Weights of a small GPT-style language model, trained from scratch on English Wikipedia: width 384.
Each number is 500 + 40 x the weight over its row's rms, rounded and kept within 0 to 999. Layers, rows and columns count from 0. Numbers have three digits each. The size before them is the row's rms in percent of the matrix's.

# layer 5 MLP up, 768x384, rms 0.0783, rows 667-732, columns 96-143
101:496492517507505511501465451544495469506555513512534447461509511432489519547526517554529540531460545492532469481531524553490526563467506574502429
104:520467458501511483456473552438455469424545569521488495547508510509521501495508488445485511501546547497529523478565519444469445511420512484503503
108:531491439581473448468430540489406560483552512536479512504514510432518492551523514479541473498553450534476516494491504502523496593493437511505485
065:510474518533504511440527493450512519487550511543497427543529468523475481443499598486505475528501478494537519508556522514612493537439535512444518
099:464421532481528526442457518550473554471470537523564487592505499582500503498539505462488507488464466484548426529544579411421545548515525513479457
095:513516476439516468530514498540512524500493431480563536528509477463524489518509399440434549520482511452507448468461497579523481485434446546445491
103:553443538497513491499476539474459436489534519518414577557435459456487598539424532528525522473454498473499568514602518498466431489540495472503492
092:456460475528511539484521438512496516480562466426424538514529452495459456580496527592615532472521573524463405476466494466518566492505522537491489
106:495513443366496503510509460496528540465468440525499484501470519499399501589491519567494471457574514515523475481545485455538477559495542538569527
105:522507515542473538448495513511539418492564554518562519500468454457470548536548495482536567497500469402472514477534517502484516545479487483523475
089:475510505572513460553405497503560493522440486490518505503546436499460482511465534522451461537513514511503474478504526494507451481453535502480506
105:532492490447482538495536568458575522498490425475527499554465556518503482479583537455485532571503504531492456501515453475417505540536563480483487
103:435487494493515443478507566452500499527480459480568454546438479484484445487538477520483467564469472539491572499487594491599464484544466537458442
103:557429441542474554523390532439509452483536519543506458488497552477556399451496508467479432517453461500480558423583410451499545543486496494541455
103:500434523464500489497495498431532515489500546476490469504509541476457513564421562475492521419463550507483527506561461472427503538520504508464488
098:452433455447592438478568505508565477566439506559439506498489485487485478489507510476536486501518559514573508492430504534497451561480436445491488
096:514486561497477478492516480456445502463580531517484526499511457431536524494516516602488447565552531475512495493496464418505554540455551441505494
108:542504464542459478483505505496384517493530558515438525523503552494552428489485435465428544494452510512489451496518507446451489517511554506439538
107:557494508491479528457386541549541452477550522436513407474477541555509527491523534464477530475536489511513504499516470503510452521487510480536481
105:493538545565459496521520471483503566488470492525587468435470495549565472502532581502461467435515501476493479534522512516508552540507447534480492
096:533480511505434525512474427537557513461528497529483479517479543524435504518494517480468569513429472548527479467578499467460489557462525547478459
107:556538470487519485492501498473532546511536542448478541566519474503584420496523516485423530508463509575474521435500463588557455523473498467422546
102:550467438577528454431492450454514472552560612465496490523502521473462484563496436531480491536484501528513417522536516471461497517525561555482488
096:432441490475442546562443500458522555459571483518464501460511499429473536486508424484539525415514493483437524448444422505553532481501507475498462
064:536540517492442476550459507488480557490541453487563433512450570548470496498573516495474515474472506480526546478518537466492521444468528513491564
093:478531545459513489479550425495501498493422531507484492476475534541486522474499499545440529576447459530527477485464504493533483437546495481490477
114:547480533470513502476455501469491523445562557437474504441499508545456513499533487491445502527511489533474589464506481505490413587493594477441550
082:472507544490562482551483532491495488511513492538470500494537550539460529522504514533562541474451523539468564502492550524506510472503495503478497
102:495447509524513517504536518518460473548492556534492571481453519535462586597437488521503449430473454432439474527507513533545429553485601561470483
109:455487487434572460520527541501494559493544502489559465506537503450557478488472441539576484508497513515486503451527466502578429528518516535505439
098:517501502468517582477472499494564551456500423462488486570573537494446392488517587562481530507492508555494436488491454520523515477539509564458580
099:482493452567553475414418552428455543536571448509498520499567501457507503510568474545551562461496474526467488526548467464442469562403513506508486
098:505523550527527497500515483500415507489504520525512438542500504513450431444450506491436525479446500520497528505531510509503565543587498518452514
103:491474526536460496475454482464514558492513440483470469504466522552481501464494549490445531560526509486536516491506493491536509469415567523536516
097:453526513441521503508473451509427434527476544532463497477539568489544510499405460473506441596556533438514505560571559454467462517511495492467521
097:561414492592535487530548512538507503547448491444514535544436497483520502488525446489516508514467562477582498483554526552503525446459507478524483
106:498480515468478439445469408498502580437561563431421484450432479518422459476505531479505471502511467515487500519504538551558435514509552581565445
093:512515413467464574487448469540529418497458493548523505526547495500501518465504506481430491546547501456538520565568516496497491497577477481501430
101:520559563532501518454500481472435623502498496508482496527520555523425488499469479544556536487502503542467434508509509439603617474474504489516526
096:463519450519507534506525491453563528504519461455523527465496458529464493527493506538587510474509473539520579484492551481487506489508468460567408
104:527504556486501529521568500492497522569486489380487569520498472496552444512452522557533540500522493567493555453515494488479467533441501630467493
102:525484531523494514538561504469532447506550507580433499484400509477460502458466476477505543559493512497506567456502462536467512471515580506528496
094:473412509482516524501469488478503532545513529439514514511529507471506478489555495465462496490526539487474548540548501489509493497482507467562547
101:522479562508460473397519550481467501525513519481530471553531509535464454546533495493401544502494564523541468532487502544455429436497467477463503
127:450454542473557475414524471432459536440601582424502448529538501470468480560533462481496492547523488553464449471554519511497429514448508519460547
110:461485504492512458523469533448493547546565486524424433504469523490482411515513530486446508520411511492418472616539491500510545555535482479437492
112:437559469515551522483451486514517570482474490511534565501465509502485468465530489528442486484520442505480459451546532478469461494506430481510478
091:449470399557500521522513527481474523420493509481526499521521534446599483499497443520464538499486464479398427488500517474441501554543511536474464
093:508517483509506460493566457523483501485524504455487450479512429505472459481571424604460492548465460583542475572507503521534499444519557520530441
097:489453515549531467500487497439606518582500471521480522591556499495425435469615545592468441519541546490580536456546534497546481532480465469531501
091:464528459534495531530470442498482488547511492516393458506525470491572489512486481476525559420480520482499528474492508497481463484486517504531520
104:504474502531498420431526519546496569536428517544456497554530414501513521519548490592489482432548455506508516508500522419551528521436442510476487
104:531510461438489475534496519548519471445542408529497520554465480516476493527500521571506477496486529480445441436543478462556521463497492463475471
105:472536433512514477497533501479488519468476521474519452545484448523511498485509523487468534502563457537467497525547578443522491551564502488543530
112:502553535553496539532444535512494499451383497504463446517510497478506472421452561553408505606520491530535473547459493511505486564516542488525472
098:501609528504558397479549539474535551419485501508465481508478489441534573484463465483500454480554539500518460477483423496431530469529543520579452
099:495448482525468434438464514507553468478537555422543554522460514498543505523522494505533435514509534519479487523521433581455501511420496523492557
097:478511482548483540533512563505490472503496559397511489506559525439509573465477508545523525511447507476493533493465430552519448532448425511541442
086:534450473530482475506511434473491492524532501459472521553497474519502447561464513506487501429628562482549518483512538458483499569466447477504500
102:517451543512590504432442542467543536535526532460554497522515442491451496437559503535442547551519470504443565470541540497493523521531520528538580
111:521478524479458552492541462411509537517582537481486507531497484449451509536540476588581456518466650441559494417459548487568550511537458476550498
101:571409555465492496540475484522548489501580522515405488461434523513522486542484508481459512487428503433471449519482493475522515521549483566489481
097:457508442482484499427449494506460489426536519521489491567563443502540508475514517456498501514509496521484456515422463498444470495439464523523494
114:542477523519466507405486516509471479509599474505501492568522505492487436596477535549521467513484484464543426472532537441558512462502460526531495
108:493483531468453467477581504520506504513574433450460492507528564493424551561462520468535518507498478514475498480457429495416472489551484500558471
097:549460469530439565516440433499490500420557579554428511497493535487523527490448489482489487429490484487416547536552566517466502562518498554466482
# layer 5 MLP down (transposed), 768x384, rms 0.0797, rows 667-732, columns 96-143
095:464469586523450496474572519492464537516492535445483489491475551520558468485540390436489480516515446505508500476500501478516471440509483533457567
096:511521469521538441581532495531610518496477479531516503495530481506416545439517473499440566499498428505418549500537419514492487591553439507516473
105:593513508486551569463458449469517435500508475549454478470411468516475543441456493464435528534433535466499484536435398467525509487474544496521503
064:424458558470434537530471498544570460500466397463551483508524514531490539559551465472446472467517450484481454424507471533487446441550420481525515
094:556493444439464524485555507482496556521523514470438452452496482436577447446489475527496501517587487512491477463561568517492454524534447569441510
082:518534492476444444530491490462484533446495521494435453449489526549497523479514511547516457553489530497523537475438498446410551468531558481528556
100:557465510476518479510532446425553597469488523465578446425533531505459443450526489523493531475456491470478515494474522469525525490506498491533512
099:511489487421406523474448556528499506452490562482552517543500462526479470524546506528489495575525538555491589511531523525431472506496495389522520
109:521479539502463503565615485546509550465511515499525515459522428525570519424485482432475411565440523555511460466523499549491447481563499478492490
105:509444516417541519538407471500438542455472453574482460488521569517541442551507426361529394471503522490534499593544467495525490509502491530498460
088:477565436488484508512501560443510503564507515477488491465498610493535489541501527541487486524475537551484507537448518467548525477543415491492534
099:494561503490522538463565504530506498523473561497526452541431486555530495494470442542491498535517481475459471495548469423552507476538471478519525
104:549538412524540539498411496472468518464510536538495502509489547507499576559431444491484508502517500617608491519499487421455492466493559516561542
106:444497533567528527495562444493455486476500551484508498477476525526493513555565519520501512515559497456525404470495593491474502479548519511472539
100:528518470614560486496506486490446539551528515482551509484547479540570562485538487507491469554485507447579569484450496503453461412491528487540455
099:546532524490541493543483474537445515440513511463569576534460544530505552467532569472370448476488443485426449480550543469510567526541505577488497
107:479483408469431558521440471450559502497469416464523451517515552509496438573464464498522450433412542482491578524560504437500466537514517556464513
099:504457622414591504445518499540495510476506488467556488439473464568405530547506472541581444475498505598520524482524526548521556486516478509579570
099:417491522486483390485565517459396505497466446493487495454496508438471511544529488495480472577510503497544486503467507594516507457534567528440496
095:489502520462546509502501518539527508533559479553480533541547468505435580624489525517486535536516486502545549485570506480509445487522528494520443
107:476544555490544551528429487477504474535533447486497533564493522454525559519490492516506392540494523522459497539492501481558513525462481521539534
103:528511481541438532490542545510513528450545514537502526470512500461461541444496478597570492481533492533444453574484484491476424488484528552494506
101:424494519458481534564466456553504525514460450530543485494510418503449482571547491456524446463518472480503564468553498491512529483512492470510494
093:514531501496443511489469524509482474554491445513507518514489484483530480557500528587455487520496523444505532478524529491469499514517495506488483
066:529451497479575506479507471463473480496455472537435559512446489497472515462451476509493446580495516509490457467466478526541532543483440486505465
092:513582475517448500529467540527495545507523504472534537539439521572506513533469573403523473443510528512538362626541506557475550493496554543526507
111:519467497595378487489532484455506531531476483553474436525567488477459524523541480496447450585496478448471447464563486534494508412387436448515526
076:517521487520472548446518468529496505531536482509522447537541513550556456449522501537525545520556528501501437550607435532515533472456480469484526
107:527504459541500483549516579485488515508475429518506452510497512486539443437444559460493492483496516502519544531541551444563506491464438453436517
111:492472551489459527497502480464448462474495506574481507478432571516523501477499476582519516575505489494490477492496463538484560471530504493454534
099:491418490503522430510466426507446502606499454488538516498458439548456551530517474496483495504531529448488509486574473422508530544461446458491458
100:470436485454506498523533455453526452468440557457494474558442480529525586503555562499473461463562515455469540487486503509453463449593550529564564
089:492493540502505476443579568543541468472529513542480612430481457530552540523474454562534438487526489451458504450501476500500503527539455477459483
100:511552491482551548525501492506494511527518452506504496461513432462487494456404473467447518401549513506508493497522485507472531557577554544523581
103:444527406533530514504455552466545558508517479444558535611573482481463458465557552496522476401569546486518475525464464459540547463536424479521528
089:416539522441424490488433470466479514486585518533517465442528493509506538474513507431494570534503473494475489529497488416501526511549559525492457
114:461420511483488510551495506454537476524502531535562469525553510475562473439583527471466561508492526510492476571516542477453514453513465482459449
088:567484591511498551498539471462460545504487507469475438487494532483456483543500548478497533480484514547461496424455524463473559545410571539498525
100:545516447525501428517525468474519458459491526548490488469541544521568434529461513447421486566499533482487473508549565509544420517550491478490438
100:534455481484481529464492487534451450494535513519514490508450478454444529445500536467432481489463510485510437537525442460524505544514541468499513
102:448530424505509589462480474528502483490503521591634500560496555483469553454516501474475490447458457502496523513558426481470510565575468491514531
113:502495585475513468509499449481488574492464487477480554510508511487492444421531460503491537448478541487479590530479558433491417585529494485498466
100:467487546525502452506484534493470371522505523584442444514485553500500522423435476455530567415517510466519474482454452453492482530481503491544547
094:574562444497547477525491474485597476467477478563463528490512482432475595465493543582562499491514535472468579556505522420526471505498470498528495
131:539483625543486528478510508572440545504552406535502467476502492495471476529499506560538476452463457548531436504520490566553578539497552468528481
105:568505524441492484539506454429515421514462502491539526440475498502483538534434472525586500479564441533522543430432363500474445467466434501519468
096:484409546457484496527487521460553482533570492480483479447508496467467517572513543485502517550493457539505569498431496590591536471539513504486508
094:486516472530489477485573558484557524455500544556530472498521453580453590518515582487566511528487484475489482497505498419508500488448464467488477
093:517473560487484567519418464477521453565465551537512561572419530524498509467433564416481480488497480530476514526501574461477493502514518467483530
113:458488485462527571502554456489515496495459510493568494562478516532556415575412541446520519414520460526460501458493528507516565512366493486540471
092:503522501459528480523544549443499494413534476462562533501530537476416561485464524501495502524466471524473485492498478507541536590508508478478585
104:488474462500466546442524502492482502504475431466537535494486526522455491458543556502463479502451483482471522542441515466531518563487428458456478
116:458472533456494541524461563498506518479532502500517537474536444567462457544545494434594474399567487546514603458585410468423587529468460549552555
094:521502563567518435483521523456462457517496504570447497529557527471510492530471461465560477534453472460484517480444458568496479414534467483465497
110:511539474487499489462490516483457499507570549440536507457544504524547498528492524441479425448617488529543536520420502505549433506479484507439549
100:474524487471590549458506535533475494543509541483535458501516454438478411518530510546498544538409461523481445519549482561471506561458448421484481
098:537522531488479436472514549505454506538486501472475505508553476543529525462526419496454511487491392459473551530532534525545469487517530492492493
097:523555492596536500465516474514510565466494464584479539485488460471463502482562524449502490494548499487524514552535549538491464509519549492493563
085:543469468490520542522520541470520490509487457497494479480489491561523498495529457482460565537403587466462523480478522526492555491531546586509480
106:471480434467402525596569494445512480465551479524435416503512534524570501549511549481564477415539500475574459489457492565547489530520475505479487
110:403520457484526497485394507575587505469497506493481522473487527514567464524513497419441526501537528490449507540446467510497449507461581435456515
098:462470521522487418435567572486530536454432524539532504520520465437448492483540468472523520517521494501535491487494482499543485508486489503471517
104:524433478498511516563529445545510600532451460542471418520422572577483475468540462445505575495449561414516495478556531480497597504433535576371413
119:537557500507493476410470537522443506505470529490374457506475504464508458471503510472491522490469503493553541464570534456512499389497502551429482
141:502506491509574510487463570554494454486520428460451460447597451479477461563568512568414494484498547564478585429601509538570531555513460527464525
110:450542449513472526491486580518526498490454428499515551527479541551498504471472398510482517452479497493526508484511488501534442483522497461512537